config.yaml
hidden_act: "reglu"
init_std_o: 0.0
init_std_up: 0.039
beta1: 0.95
max_seq_len: 256
Each number is 128 + 24 x the weight over its row's rms, rounded and kept within 0 to 255. Layers, rows and columns count from 0. Numbers have three digits each. The size before them is the row's rms in percent of the matrix's.

# layer 2 MLP down (transposed), 448x160, rms 0.111, rows 280-337, columns 80-159
102:129130117118122122157155177076150117137113131184083162110149134126136136149128175164133109144135168116117109167101090148161156133155126148162139123128116092098101124130139149119083133112122185122095155136116125183168125124141157112137103120
107:133140120122133149122141126131107074136181130112100130122122116127090129135068092163079153121097133121158114100150118136117111153127131108123127121179118093098107123115150091118118122174102174113134162171149165156115134135125114140144163112
097:101175148097156148127119173153104147145090089144113122133126125100117143112092134133119108115185142125135129108167141144146144152138135163099145148168096131140169155159093114105111145156127160100181113146155144147103174126141098129126133160
098:132163146157145145145129147118131129166128112138161086088122114129084120133120115128126154147154155124122141113163102122135148170155159148153118094100144145130099099121124149127172163175128152111127126108158134122129154148088120067159135126
090:122111115140096155146115133127104179186147156104101161145147142122175114115126156124088140093116146128115129092137176125155113118116138127141130147174083104121117163111130109072105163125149127158100142130141152143096120154139142112104165099
100:091118124141156124115123112106165179098157146114119106135131086130133099158122118142124121138114158132129125120135118109092114131098126099092143111104116143070114142152069121097087135161119111119171167183178180167141101160133147141076122156
103:120125083153114117131142149144129152102157148112134112149123111098128080119172109177178120111138078157121095102093130136133125147112147100164132125124121099170157158160119074157132127143187138152175108156110122111125121142116112164111114123
105:096139121116145160165109115116155126096128129127127090132150143118128167182126144082121112146135112157113101131143129093154139135126153175174154113149126139146162135195147132158126145132129131132124148138169116158135092140170096096065133134
095:148115144153143136144099095141128022122121135117115146110147133141135147145169147155158125117117116142160179104144160135133158113145144121146077167160124113148137188078114101122124119111142124117120124076146111151163149103120119133076117135
091:128138146109149147172170143160099145165094141141118149125070142165087128112170095102121103150120112083131149126144132131137154104107122092127083104140101152115125100151135137114103141136128108114134132139140070136125162146136144098133090157
103:133143113136150132146146102110138164116137127147128136150116153173134162160152146161132133123136077117073099151090172109121111153164111132096095046138112163131115135124130148176128108134117115089139171130126141104119162087157145126113083108
104:147129091133156127109097122131116113124128097128093127141105136118138165079103116130134122100135098110103170167096149134118081143144083139101171135138135144094120140112123149117123116079142132140155146145105097160163093136107127151127108124
094:127107168130150088078124082222124142145081117115112148168064148105147128154132141104147126141124139136120086125134192149138112132127143098142158125108113137130103108116135120126113119126104133129132136099181120107117161122095118135143076126
097:113112136156131119111152097103135150099107124163086143153110138184117126137162125179094133125095117195109152126131130123113138126111128134124141111092128129113098149092106111125128137083138136158145101131103160132139120077134133133167148105
094:120127162139075135152101107123141156094151063079156101104148130083116111125109101085101106133103103119158134086142141150151094083114115130103137106147095126128100155128146088101110145149158144160149119131155145145109092097154138098142134156
108:118121121145171135158140154122159125126150144120129163151080119123129113114098102153133137122158101134156082125116135119166174137133148154097067159139149107116157096141123137115135161120130134138154144104125150152151102161091131100134102133
096:110126117124112122092093113165107128197093115150111161091123110111131118087119078111143132183132148159105104119118120133155144131131133138099126161142104152122134103100167155119136105148127120135152101125116175090124153116096140159180117090
095:103127137133103140119109118127131183108159154140124117153134105143116105152066105135098131122133137135122086127094108151139123169105103047129156123144135156125144115126106117098146109115159093117121177185133130160139120162125142120145123139
103:099127125141126113074137173186154120131140106163120168140102098142147135162097103092132113150147116111103156121152098068166159138123110190105117152129146128097138145135200144137112113111115124083078138135174112131146132138141091129145116115
093:111148149116098143146112128140148142126178109127114131102134124132122143106114108106130083109165137139089150134140136141098094110142116136104095108111157158109131113135122125123077141105116101161114131133146156097104087179145150146140108109
102:102163113116099088128144106139150136106150165151113149151102149147136151096107143143133121091133090115095133151094145120136121103073131097101106123135094112095122162128160111168128116149174159163104137183127126133157134162139178148123087107
113:113118130156124139109138155086109086140137122100142139154119062128131162153131134140111142105109116161123140103118122158148135153162140140145102140104094146074145169131138140139104124161192146140129136130096183131126140118160133133126136162
103:106104108114144140133113164109185195127123126089119136172126110112122109139106120127102118157145126126095129133131138125125111134106110128121148098163116154179128113170116122104176072094095145140132156164138134144083142171135128099136130142
099:120149127164100173148126138129131134115105117119129113108171136154084125112111135109094144123164129107145138141143088097152180111142141168089124098115152108080162050106132138154123156126128127072114146156122128166142108138097134124190162148
110:124122128132148084126093135135094221132132162160141103115151154120099104139160094146129115100133119111109103118120171127109104160193134093126131129114125127104104150081085043126141148115126124123140106160100109097140120121125108154122123164
099:152106090128107130135134119096102041137162153093151157153091145156153116156117123150132131133152122159098119136159128153112089136131155118122111100167114117160145185130103148081165124183129135127170160108152125144107143148132111151103112124
105:116117109099120126194116132112153062146129149116108129103108113119144123118136120105129129119142150087160168080148123117142104112176132142157089184144096164149105132121101154109161170115119136143140136131135148173084119120116104101125103088
105:121149121145173109160168146064169103149119168136113117118077129107128083152149144143144097131125081104122089133125157135110119133129157131134138164096120162144167121147103106183131104130145101123107127098100142135123144166128116095125115086
096:113086140125114130115145111118127131118168129104131130169093126124116113127143110107130142149152135152132129120167134091107085149085145145132089162095131154154145116092111150124118132096117156130124150078141153114092138141108093101139114136
102:129147137164135115114115148124164109115123160124126155102106103133092151138120149181160150153140111134142167119081103137158142151148136127131139169111120142133097141115086122149134109111111168131164136142064087156136126124156082136128167090
111:154091149162121119154114080136112099129120139159098131115115163133154127123118159104086138189098137114131128122133100113099138128140079118178108134107071150135140154175155163116100174099098120081089120134155107148151139090158112107110131140
106:135146148211055148133156094113106135141124116112147113113106096110117081138113174142110174104116098090136141126086114130130119099080126123135159119135149115176131124110134153103165160121161153133108109155113124120155111128154102155141157142
100:173120167090125118082107110132154167120121154127142109135150115178133194148120107123123107123122121131154148130173189132137121123116129096125078116129154125130127126148107142114122144101131069136087126136164140127109199134115120133139102110
107:127119148124111094113149149165102131167158125179110107136095107155153112105140148135138154121120100075094157134142136159082156119114122139087069160131107102147162167113135115120093106145142130125147103156158135142126136110111158131132099129
104:159136126120154117081137133081094131120125138157128103127184111089142082141075106118150170103138098124080139121142140133148124114142088119127158102132140143105156147119063124126131138116125104123128141109122098121139121119111126132092155130
107:101127154117189111099107111147113135145140144125131111128134070124096171102079134106116149127122115119136110115146126148156119152107161151122144117089116135122127144162156160161118149114159083087113180145124181112152132134105117094133124123
103:121110130151116139121108099091141147127120140162130131093127123148143125130143165093116138136124124126130184124169143110116136118162082108143151175079111117156117154128116144105124141114127149183117160153125122147099114145134051089101128107
098:096128120140094117145128107162135189143157098126123135114124149119108122120135125149109108155138117124124138107134121125129092132121121132139127079148132145109098124131130128127053134140155119141098123115157107121095144128148101125135133143
110:122108121108150134132121118126142061105151113162156119112153114153158101145136094160150089172116117125141125135156113097120118115136153159159150143142117130105138098142136147138114143147120166133125140145154166142077142177163128135064123132
095:160149114139117112164149089127092155156161138139122133139116119149131119081106147119121139148117112167097117120136145116134171131163126141159127106136111111128137160081110150136131138144122097094154110151137120113123102144133109124102122165
104:128113148118148137128134135088129157135146134156113136111114081106166158153159052118096082169097131147185129119156129135103122109083152094113137169100100146124153112138130158148177147106120114138131120158147101119123147127133119134114101105
099:128118157119118103092111121130141089141138094198131114146143105144178160181140133091126107123129071109096129169102120135122134109156128111111112153158084132114126134142114110118051132138126126116116128106144095156131139146135147114094131112
097:131091072102109149079130127125156065120097134140104120116149137147134159119069136129139116132160135132124156135144136123130127170138124096159121158148119179153126123174122153100095132152149145130117153144145158138124163168127160127149122125
111:152167131140178110083172125099165135080137093101145121113130148124152103119192093134119128088103138154126113120135145104129121106089180144123132110085152108089123130097087111085100158143103100118125164108145145134135087168141108140105153115
105:139085132128096136160151152116075194138120083136142114121123122094156157124088117175106143140088092133118098134114187158118111148095146155134136150115110140123137157109097148100154114115154173155114116131106129147167132086122157141166094126
089:097098140098113099112153168107162141130115139093125087118099136085106133084114125166138134096116155145147123097165120118109123186115122143113114158132175129130169146106148124142138071086160112132086169120121133142090136113120133097124134157
107:150134126128172154105103124178113074145117098098185159113155154143136135173134098137086168156118118132170146114113131145119123105179075150146138115112090169126117102142115081087124146108147116105082122132142093137119131155089104143112131118
100:076160131118093137161108108098162172118140151135107149108124099153109116138094115163118153151136080124109112113111086165110131130117122092079078152121145106103137153140096113158115146090152111183112154105167153104114108119121131124141107163
094:160106116163083105073121143081138120135122144072151124130125106129134136088113179123144138134119130093130135111136123158076089143084127163129132168146140113142112158138148131101173130114113155115132126151096118144126161189136115122145129097
103:147158123134133107180125120146092125105150142120115134120134141135136155110119108107175158124155113118125104171144135116125150137128113146144092119157138154105086082085138109126095120109174108152129109144144175137151138135128141105143111089
100:157104143096124116122105125107105106144113122095176106110128143149141143157109090108112128157104126134097135115150114139136092105158096152162112125135127110151127149133094135078162154133142136148182154083133100124117117137113101154093161083
106:112139140128144128140133114121121105139115092123159142148127145084144113119104102117131134142123172140142112103164093115152119128136115129138123115114174143069167139148185145108128126157112112168149158149109119124122078115165163164152105130
099:122119134090109141095128175128138118117125099114082118100145148168137160162158135112110170164152158073129127143106132126115148103115133091112081172082121147143171130105178141143141088166151151067110105115144114117112114163155153094100129134
093:149115129116105143135143102089143145110124124127157114142142144148143126106162082111106100148099159143094143185108181143091127147129082129091121103119118162139146125120161153122128163145115135149129134107133100134106090130121113106133135085
095:073105112102141116137164164140155153140104115118087096107129140120121089124136128140116108135116151147107141102165160119120097128149130127101116068150133179168125127114130155146083125134147149145150138118146115126168111168136113166105085189
096:139141108097119111134109098109133023126138128128156103068108153135157127179187086123086116143104135118177144115165114120119143146106125085151109118112108115128104147149129118170111136156137134145107122106132110135117136145143158145143142124
103:093101131101100105134139166135148155158137124137116128094161089133134119156109138125140145156137106137173115104135117129111149130185092110121109149144116200140091110160112138101130148140147107129117127118144139164126103128135132122128111117
092:128094110142117135183146119127106081099119137110122166172135154142123178109114178150144114133169141126155118113099149100140139136135143141177107146156090130139116104171146109142106128160158125150089180073143160169134134117126127116118106126
# layer 2 MLP gate, 448x160, rms 0.119, rows 281-338, columns 80-159
107:168135113121127135151143146135127123154135168124127153134100134111126085084131141114160094117129089177071105149145079144107153134108146125139136120085121125133147078077152150140131118149127116065142146147139139127089140131100151149167170108
098:112159152151130172110085182080114112121129108151088139120152111099141129108124185136147099141144163132112130156159104135159135146096164134113117102150111133136125112186120088141123154124146155157109085181133117103057104097118134138151148112
095:128094112131102176088119121132179133153172126135142139140082102150151104123131178117152103074176098139112096109070078153105088121143092124147160102097112135124149124122157128111104123115130097164166173129123163101065140107121120120163170148
089:079141144137123125136168113136172125159119106118124116112158112118151126139143114152126136130104152142162087107176136153159128157132119144181142155107124136180138125107173157163108124079128127162123145108125173148122166104095129108153152115
101:146134102119133151126111120093121112176126096094121161130136131145084118123088133127123104079156083146123160100112151141120152131177109124093182129152144080107135109143137134180117149112148152132146137077147107136124126123145096142141117141
105:139169110124140129164108134104137174103139139091124098153132110114127137126120139103195140129134118140104112131098155130139118153132157172150089167127179144161124124123100125146170147113140127112126122094135114130081108098132160131124113127
106:102148095109118114098150118095123118132180138117137122138131127149150105116136165158141139129180046179151123141114141147146117137153160079100150124150105111144165122149146068150116086159115131116094130152131164095118084170137122122155133142
091:148129130190162128097166125092116111149119150141158158142144094093144086134145132108151127124159135129102150144116134112173172108158106121087143119159148130105111147095157150140151092162148117151119124124085142162134143097087120134136153151
093:121097062108130136126123125162116105173141147127086170111148173100151115132113111133166152121129130191121127168133149151103152131130171097137128137121124092119110108140135117142151107131148157110129082114112117138095130136180113136091140096
103:143122169108118128113141130125122117149141131131146141111142158140132108108129128116143050141143173183105119106180111117174123118108117111175164186196181125139093149151130104109151126128112124101106114133139131132100145143146136126133155129
103:142095141125127164076121122119141098190139116077123124126114119123131069113112172164142080177143136133136160148107133130161098149125180086127168165153116156099158102146125081126131177083131132138171141124124085103073163090145134123165108088
094:118094152143150196121116112118124163142157120096114137139116122142170146143140119144140119115194152096134089171137125137144117126113107130160157136114170137111073111116116140088192092132129074105142156165108107091121154159125101117133148157
096:161119118137126154124108140116097154096165128111169125159099092091140112132112127055156140130172137133119145131116123167148125132102121176124102130150162135153109141149128144139163097118119126145167163131094096139114109163140111133156114133
098:140122087133140147120143138097096086146132098117202108130056095125111134116129090092099140141173143149101132092114100139119141109101148095085140152119147083131139160138152085143128101103111142137161158129131151109138148142165108135185122112
102:140128096124142071110121140114115154118116130110123123130109074125124090130099127073141120149165087115112120129136124159136157106155192119130113116100175106133152160141112099132154118120155141092137112119104140174114148132081156141152142133
097:135155118129101130137166128129155155135118148123159135163085114107125093128132135116128153086160117127109097096120105164132121152103122127136093099113107128166104110163130150126103111161145124075134130168120156126147109158117116124169162125
096:127144123129139120134114141125106143137147117131128162101097120090136151135150131092137147115130098131130158144133143113155142131159116162139128158125213075092085122155129123153176135088093115164133116119135147151125123106120101120112157150
102:149114119120117119142118114093111122125173103169092117118079133147160114121132124108169091114123064152113138179105117122149141147115146078150152107129150127128156102074117127107144084110135105112127125117090111121130111131149190123160131136
096:153119076139161107123088125114122152135112160082135125166161116132143121175118155130150147132136145130095129150153113102154119110100187116124125111151189093139111149154133112124147138146113151099131174134063099132134122127143143158113152147
097:054136136126135123157143149102122149164151102133141126124153115148156110147091120164117121117115084141159126180119139130175134132169102153150157177128138145143090086188125111104157135099141093118140148114125132134116092095135114110122173164
110:147118121114104101137137136141140135137172083119110150144113115149136111141078151118104123126136092148122100142151093147152107176146134138154139114147171116071148158103143078142095128180174123095148157160072156157134120152170130112156164101
104:148145146119110149069122112079115097114143098121154131127093088117141108113107129074130097106147087155087114147119108179142128131174130120139135109135166125129146143117141122121117154164131131117185111140147111096127138127131135110124140085
094:112102126115112149101122115145145145130133145120151143140078105167139116182132121147158100105165135145146125126097132184092135063126126141151155157108117145109082155105141154119115070154109096150143149142125122144105115148119146187128129142
111:112159124130109157102101161140146155131166071107182133080138136140086111098063174165153109090122139115144182146162143115140106121120134135157143135129092119152115128179142098178136124125114134118076135128133168120111125092103129133115125128
108:152119110129133126149129125164134150095113125135093126137095092136142094082123091117209150123146112190129108104133100122131129116121129124138108119139143116109158109106162069112143114158102135109139108137086128150142119137100147162132135090
107:092136122089118123147111151136116119121180117108117157165092109127109118136104123122116126120159105189116140128133100120151120139139106164066155121175187104115161126126145126100101097132131115187167141114155161148184116178108122123158133119
107:150140135132088145086108146098134164145112125118152149111149100127145137095101133148114131108140134109112146127142080086105169120121102114143148086123121106121074131147137129191162112152118121146119132167159181117134109131119109146174126127
098:130121104114131094154136151124155163107132118084178143109141118139155120121103119132142091113128139134104122106118093115172080151092141151147174165137143120158135129193098115121127102164130075138156129117109126128134136146114148127154154136
102:108102091150134152129114130117131140098135112095128189132155169139101145128063119098129114136144073141108119116146087145126108151159141106101101132140139139135112104113142109092145086127158107124182091155111144123116133165135100145135115099
118:084162135160173156091125167102089099152156088120144120137140081114122096098121135153143104117150108145118085120122118128163089125123115143131132151170157102127104118145102117145160124163148155107173102128113147167128130126114141149163153108
105:120150113079150125128139113166175128147097205078156109138144117094145132105123087124141120109120102115075132120129144137128141164125138151147095142121091133139118108159158155166131119090128149128094139122137103105113133127120145129139138118
100:129170123100119141160077166101127102111102114152136124141105129121131077117095128172099092123190130124074135124156147151160131174122097136116118119145164160141156143150150147123105106161128114169139145127135129158154116138116125148144141160
102:106127091114135153126152164111138135154135130116101181129148085140157119146136113096124131109149080160163148146131135213141160139149109111099144136133102148150131105138112116122124103125135120130136105101173148144092068132154083140127153110
109:102134100115113136117142131138118146095162110128164133116087084157091117116154147131119073099155127157141124120173108122133139153125149122119122160113112172143121098179189136135115082136154150117133091166130172143089112124125152168158138123
104:157148103163096149129111156109170125120132095143150130137129145094120104107088124085142126078135099154106089137154118128156089158112141133132141139183136099101130130120161122142151078130149140133133151130135173154178145147133107115117124072
106:142121101130122132108118143093114143089141084131142140173086090160153138094092152117141123109198104126117097162110147119154126124113120174096121125168174151125112081118109125087157133111177140132161165133090159156121141169127126143115114118
096:166143043094166112151103127110132134134135125123122115151123121136172093134128124106153132104142123139155159182159131114121135088157144124174108117130143073125122128115129113148158130112150141121138128110114142128101151144150174126121143136
106:148128076152130133098150131132138101114124146094129164143099118108140111159096173114145151100100072158108184122150089146128136138148134104097141105182127125133118159106165129148089095097108100109148141130122138118160151171112079156141173075
096:161165160134128143144129155098130105116136112106164098113115112107158125117089162105127131133159136117143126130137115163173153136101124092156092147144163114144097137144142110078148146118128126154116158192109130168099154098153150146173133086
105:131095093137139169146147159122130110167136122108120149096107104147118137140101134102147097105142131137128145157141092134108134154093157136126163154138111175128115146136165147103133128152108124138137094132107093138111177121125120127192166067
099:107104122154147170113109139067148148104138123105122142098103130135127108100139164138119100071101110125134149142109137119108086162139128152108173096148125151139139100118131099129114157125124110093135153103148157104150121156111119128123131121
096:163123130157115119123144173133171142146124131101179137122116069124092130114113133097152143074119186120143134105145122142149098129138141114100138142175127124102147117118134103171100096102137142136112184148125150180134179151107143104125142125
110:107115099109150108139106124121098139135159185148126124150102125191147102131112111083123106122152110120089141120130092149138118138140145138102147137140126131157156162146134127115107117175143174092168127086089129148106091172119138160173156099
103:141122096110130106100114154103091144107156124120122146140052146148131137106137119135144136102170100132123159129110115149118170100100133140175130141183163121104121142143131131054149125144135139136130129127126132171082128167148132174129142111
088:153118165196100142138127109094114097130126086112128124118134103116173080081154165138100144118147145131096128136136161157114140109106112097081111114151130119142120134165116141139149152154112152131135150141127136125113156117143081110151158146
103:106170094147114133102117133102118137126109099129159148072133150130133071071117148134171113118101162139095127091117154157128129127118154115146136153140189117154124133137151132162116115167084088118119124135130101145092102152124159142130180124
102:130130106102137153115151137124097154162122089086178113127117123125132135137146104099141134118124096130107144125110109149154176094106095132145158092140159160157142144133121132136142103171182135114125102123128138125181096106171109147123189105
093:119168121109162138087105116123154110128119099100107130101114094126078134132156103136132137093105113149095145137107115153129099131120182069133097127161142153124147110145146120123180129142081115130145123118161106113142157122127129151176111163
104:155104134159144118107126160157128118137144105084140128140104098137085098154117159155096149127124086138146162119113133174144156110152172101112137142084191125135125128099116122117150120144167136112099133136134107155115131137139129094149145122
101:145141126090138137148088129146181128148117141153116098158108122155129122093118135072206083135115108156125098143108096126166154148089137118119113145106166142161130115148122102168162138124089105131129154143152077144150109137119145123149142096
104:120131137193105185060109139094124143072154122103137112145113094138110112099123156157133102095131144089106102157119106128141107159132129147136121170173127159141129128147155127119159122121137093113119148134109133129180124132095129107199121105
099:110132123112095149184130128102151100180155109098116139138116113140172126093115141110210127122167104117106179122095143126122111114161158161108124128125139139127146136124135129089138114121076093133146148124133146157079120151115169097113121140
093:100126111084156162160146147127182125147126143121134115135139132152075157154091141142148104066128103114124134140117129119164076089095148139112134176115126134126132087158111131167180126159173104141095148081088121180120121126105156106115117115
098:123117147079116105137106110153135134098145139114124095120115139135154105123086165079162101098134095162135124172167142180151118136103106130140135148119121127161170104120137127121129125127136112111163121107133088131139138093127176143152111132
089:147149120137105123091125163110148125100157138124168107103142123151142064110148096149111142131110150141118105117161070134137148150134155126096090103148106133132118131131143149174141113139126121141103124152133117104131112117145142170152175109
103:135146131145139142114154131153155114177138110087115145087127092124152150126104108144138157112172114130103118131166105143122093122088164089099118151115102145094121154171111126151138095133153150132131099123129128124083101098117158144160127098
092:123119125157104099122132143073123105152152132145129140108129107150124143127113128138143130098154129137112109105082158135117137152154096113153127153108153131097120137129141150140142065119091140098084121089151133147137110180108090174139157119
095:110081055140146103094142112149128126157140153173148161093102093136143120115139100122148160127131133170120102089104120152144113155104132097136176133154145103156164143140176119109113161163108142122124082127156134076100137107140130124166139107
# layer 2 MLP up, 448x160, rms 0.117, rows 281-337, columns 80-159
110:157098106138077133116099098092098111106162118136122125132140114096083098160113142130062158130126141158172159120172147120134137143150115091164130103123106096120125171107122115140126102131141132172134135114123167103101130152181125131133160093
094:113152140142133120137133161112168122083106129112181120125141124158091154124125101105097115106142128110112124103131130095130104135138118168089119115150141159151121106160106096119156095096143119141187127138120103180118158165130165111139107120
098:121165130156153158129102152117187102167154112118143083138143133090132138102118154124127127116103129115133146149154136091077109105155105166144146108081138119156134095150115096126165141142141164126140104107132129088098161142134121063117116148
086:105140085123105148150113148148159125105137054120123136116106130098141114112102149127089137164085113121150107119117149157122133150140096115126141176091101122154191177105149102151163122077109136141140141086149132143129116161123107179153132128
101:118092093151171101160123088143150127178130134160073148084175119143148099152096174119131150153149122140136128146124123078107144127120111093109140113129080160101136166158134123086111168168158095122126104134132142106137107144152152182142109151
104:110145132168139111117115124113077159127159133136175106147096100136134093120164093157146135148139094120107065128062131170092146107095123116121149161145179084135129114108118108113165177190150146113165112110101094136125147106164129139140107140
106:119149129140114121113116120099120167103137176121141122130142169145155140083128138118111122140103100102079113113142149114120139121120123165134142107151127148149147185158094166124085135107129114108151108117140144154134097157151132119094167074
093:155091155150135105129166106152123096098108119108148144109112157107081113127142082126149108082122114148143119141144135146134132095092145132108115165165180136105151124133119132146173159130140121128145116135120094152173146135117123125103109139
092:156115115097107109114107075106124155111152138151117146119116151140167107163117177133179140094128146137135173138157123147128162134109118145146152119145107162134117105117120120117153154075124129133117136097078114131098166091153127143125124141
103:111134124157167113154120120077100154156149117145145097111121173086141175092113125146139156100106102102103169105114135082100139101123142160154106104076133077136177151117157107163188134158085115108124106133146123129137110146121113143142117132
101:174079081151121116117161099128164125133154183090092169118105122150163128102078133124135136120136111130133160149116139103123116101151097091147133138110115135126156114112128117118132132157131127133115141120138188124129132177146091134124138090
089:143115109130086154112095089121118179088109115113149090097136136118129155127101125144163153079105134149147105103115160129090145105118122132125195152144106120148171107159163160141145099136082097122112136093138149091113177174102139161128116118
098:170109151140128102124136111128160190089137153094054121111129117092086124182145164158107108103169129144125113099132084089138134168099157125096156142144118093106115142108110109142167115118120133113143133175136136053141110101103123168134112093
093:133101126081115142131049173185162112158160094135148146106131175115110118112164162121146127122114126138137121141126161142076145106156113131123118124063128138132142131144099155130155133122118131134097114082135107142092132104137158148099106117
113:093122114104126134145151158151193135125152118095133111115139123114155175117111129184134096098104174096146113146134137113130088152124116156124144167182150139124140110157137149110153159115147117177154128056107140108153173111108075095137118151
099:116190163104099125132169114132133111108119110127115159093123090153100087118106115083116157145143165114116090145189117121132106113149124134107148163141116173120134112096171104100156132097113127170117122160100103131151128093107121112121147080
093:151116121129120100116144136114148146143137176199128152119128113144181100108143166111146126139154159141133118126103121091129147161135126125124092079107109145133065124155125082109161105124110152135102117167143159153087135120157132135149139126
103:130149145141158119133102126135099166057104118086098151078132171119135138133117129116140136120083144109151121151101129131126078105134119120172138181125143104160164143107110162135188129156125134156142098104102095154133147101121124110128131137
094:129128187130104109128159105127150128102100146092089136101123140134142134148131192104114153144112141162143159167149150143127143094130142130127172150066122107123134109128101112131123148109172129157123127096138072114146138115124123145144133150
100:095103127098114121121152119134185167132112153132115154119094126140141159115122125143122118120126139146108119142132179118106073149137126096161079115162120118107122110069190099140147158146144120125087131152158111116139129127138131143154081141
113:134116128158099099124122127088109128125144117155122148126121123110111138113110123077114118125120154172073103150119133129151108157116136154166088080166139145118162146111131183150180125154102159091148147158137122142045125125128142085141144091
103:135140113157139113140089151126179156123139163110085125137121181129160105106130139121131108147132124128170099129103150121106121128133100124110129141162099146108121140189108102066147125138125164133102141130116104090120120106138123130139110155
091:144151099133144122138157161133094116106121088099130160138167126122095131157133134155082156115108155101128148117163113103162125152120157097120130101148124093166158076138107107164097157125157155139139170133156135134165099112170101093122140088
113:051115159139184079169130108113126139140156144156095132150168102150102146188141141122156143108148145125121138140122126080123080108133142168139120110119112126130106110082119107120123107147144116148122153131085143164139087111137173146139138171
105:093092095123136115112101092113129110147168149089149149117112124108169168186131158119128158117106104140099110135140164163098106129153140111127121098120112160120145151138097141118131149176123131116120148085147142102086149123168120148120097154
109:175109143088134142123199144126147105138146152061107141117134110123105163072091123076135099114125174083139101110122170113139098147143154119147115174135126107147117119105136165150151148091090093088142132117128147144145137125120116112107099096
108:140149077137163123146099100127125070177146144102132127144145133176129124148154146146120066125176114113115131139109153146165145142123111133140120113140089139126131128147084159119129139159126140130082153092142097129122134141136123094135131138
101:153104121118129132112163119110133160127085161141120135160102152110087124134133110139142104149154140119134145127113106108168120139071132104136106199129112161128125141138097124175111108071101169104107102073136110109149164092118118134143131127
104:175105121160164109099094159132127105127079142090163119123145118107105143156090125097181129147132088102127136090106166129161082154159132124136111173119132123125112146097126099124131142164136157105150109100107103120131152141178140123100099132
126:109157163139096116108123103116120111131124145132143129075129124171136141146099115165076133128106140094139163138182105138127126150162127128148175126089119150097117171163154113109091146115105116129118145128145130133142145106138105108119146144
108:130140116141127126135098111137131155107155129173129087104104111178135160124138120153139144171127139126173113188124098088136109111114118138161105151111140134122112107126094152085128161131171118146127099171116126126094092146144166184136083144
100:119129149067158112166150157156182109126122138157146060173143129188114145137106142157160066146164108124129122129118093105144133116088155115143083118087152150140130109120136107182127139111144075134097128126114112176116123104124172137134142150
106:142113083078080080128165105135145156122116103150123125130118140119086145145124177155115163144137158154114152131143112101106133083122181131145099128137148137111092154138166074162133146157171116165139159160118099106119124108113116157123139113
108:118109134129141144126074132106142121102130140142126121151158092080147152112119117123114147170142143162084147115099165102069114111117146139115118113097109109119132156101072154125121179131121094166130145121111114095144124105145124117124116133
108:128143156140104158124097128125100151145127132181123129121127149116143131117087165109126168082130122123102134180142085116136103162105176131122138084139107124131129132150131106117118123154109108113127137148165135151155142110141160103097106091
107:126126113110050127087120122132186149149107124110121156150132144156140126129085185130121137150119144120150160165140159123091120105176133134110130179110115158143112095118104115098125124101142136122134139134148114092102147144100137090134131075
092:124157103111155134106102085096117165144126139096121138109100159120137111117131135129139174134086098164092162156148174138094143157143106095147115113108108113101145132085142092113080140098150118108078102120148112137142143121130104172142144172
113:143091138066088128097092118130110125107135147144111079132136155108125109136138102173129136130120139162155118126138137087165115127142142123179129131100135049105138096141135163151134178111111122120102146101118125083150162079125135090124144147
093:114138106122165120089135081152114176073137125109112132171162143144104176163126118110133122125120117131148155133176167117122133113143110138136092155100124153129160135098107112119083142138124144090111165129089121136141103100104164123115083114
107:073124159172115122136110114125133111139145153163131124089150103160131116131125122139118128134140137125125105119137120127102158124095162109103089124107122139137096168129145143105157159116136131107121146117156108144107168075138124123140115129
097:146139091126144116128102157143126191096118153127112105157117130072096175117099124120131157146123148103130158125098135108121121151126139164138104144084155122136137147136108158109174105110114176114105154146099131121133091151096111141125111118
095:145134158136119113166114120104147111175108138132101107126117186115122138139129157118129099123145127092080115163118105131175115106124130091162137111094092064136135118149125131134135133124128159168165101132116115087141112117154116118147113095
113:133163125105146161115165119131151161101169185133122111172121128119128108120111147109114110095135122141110107110165095111128138122131108134122108121143143091073116114159084112109088153163176119114130149083100155092118100134130118115156112118
106:112131123141118113134119146108138156140118117138091152175088102222153144170171102122093133135130097133148157128108098127100097122148131141181126150154129157134115113069129113115147132099176164109124128169113146127099137088110129114136146128
091:127124102133092085167148096154131071125128139148136190092143096113125066108131128126117107141122145125129127122105155151117129099174142099119121110109085118149092149176151116144104132147121087121144132160145157129144130128175149125118150094
104:098145117121163069145127159135123073087093123129133163117139114095114101145138123129108121158131127118148104111176118154163109144160152135131152095142112131104157099155109105101133178127114172141171113127176137131118096139116157131082112100
100:088125109099102103139117120132156156145099169144108175131093128102102126125117137099143103148119115152118157166144114139089108116138173117156094142117134135126121142166109142138095081075122113190116096131164112116128110179107133153132137117
092:130102085130138166110092121132077118117127110149128118100148150109174154121140137139156137136174129151140117107085123099054117068122121102137104142113095165121136165141125110114116164155067115123120126144136119098105137100146114134104113115
097:130110128115083133180098080123134140120146125128169126166125100115126153167131125097140146147142125122140143118124132099120116154106136192115075178093137112111149104131158172123157161122130154153141174131078101124109142121149136115117080102
103:167119120122156139161121146115108086127151164136154122119100162136108164128156116098107125142126141139116115159156102134148098106122119094137164090157116129167190141141141147159111116122074135143121155106174165073154107115159093108106157122
107:162109146102141137147165135098111152118148092132167183096137125089092105171127120123097136088121113124168107084134140140151180147100149118108122112126153079121141094141149165142099124117157093127140105152139086140100089144144148108129111154
096:111127135150100099119090136128133147143122107121111073075154136136110167084110143133178110119161169119151147148135156085132142126130206146132127150093147114155146126142135100149140120148152121137118124161123127160127110124131197109102105160
089:156119120103130100148142110131093156149148169174139127136129144179158146084132128097174131112155136188102097124131142095146090122148123133113130102106167133115145104136113099118145146122125113106108092105125128108132078109141166110110126139
097:134132114111121102104180136122164134101129100120151153094068133111126114129140136108151151119138116180139124151126152163107126122132120168104135118129143119144106127156141091125116141153121165134158096143163131148059122131139126110155109125
085:132177127141109104134097079157112102123147131107175092107071171118133109157141109153100144122118081117159155115124144153141174159108119125100083082108133098113093148159098110150134153145162123131133137089108131162129079122190128128143127132
104:141091126146116142121130093093101104151163127163176115117104116110141110083123165125141100109170130121125120109153081113133118143130138143123149135128127147148135176138142122111094134121115097123161155160140149137134105168131116161156142149
090:149109128137144112143115095130106155141093112121153100121138124110078134137112123089119120134136126106146131148102155149172127108114129130120115197123170171138138127155093165136159122107147099125136151132096070132130147115132150112143089125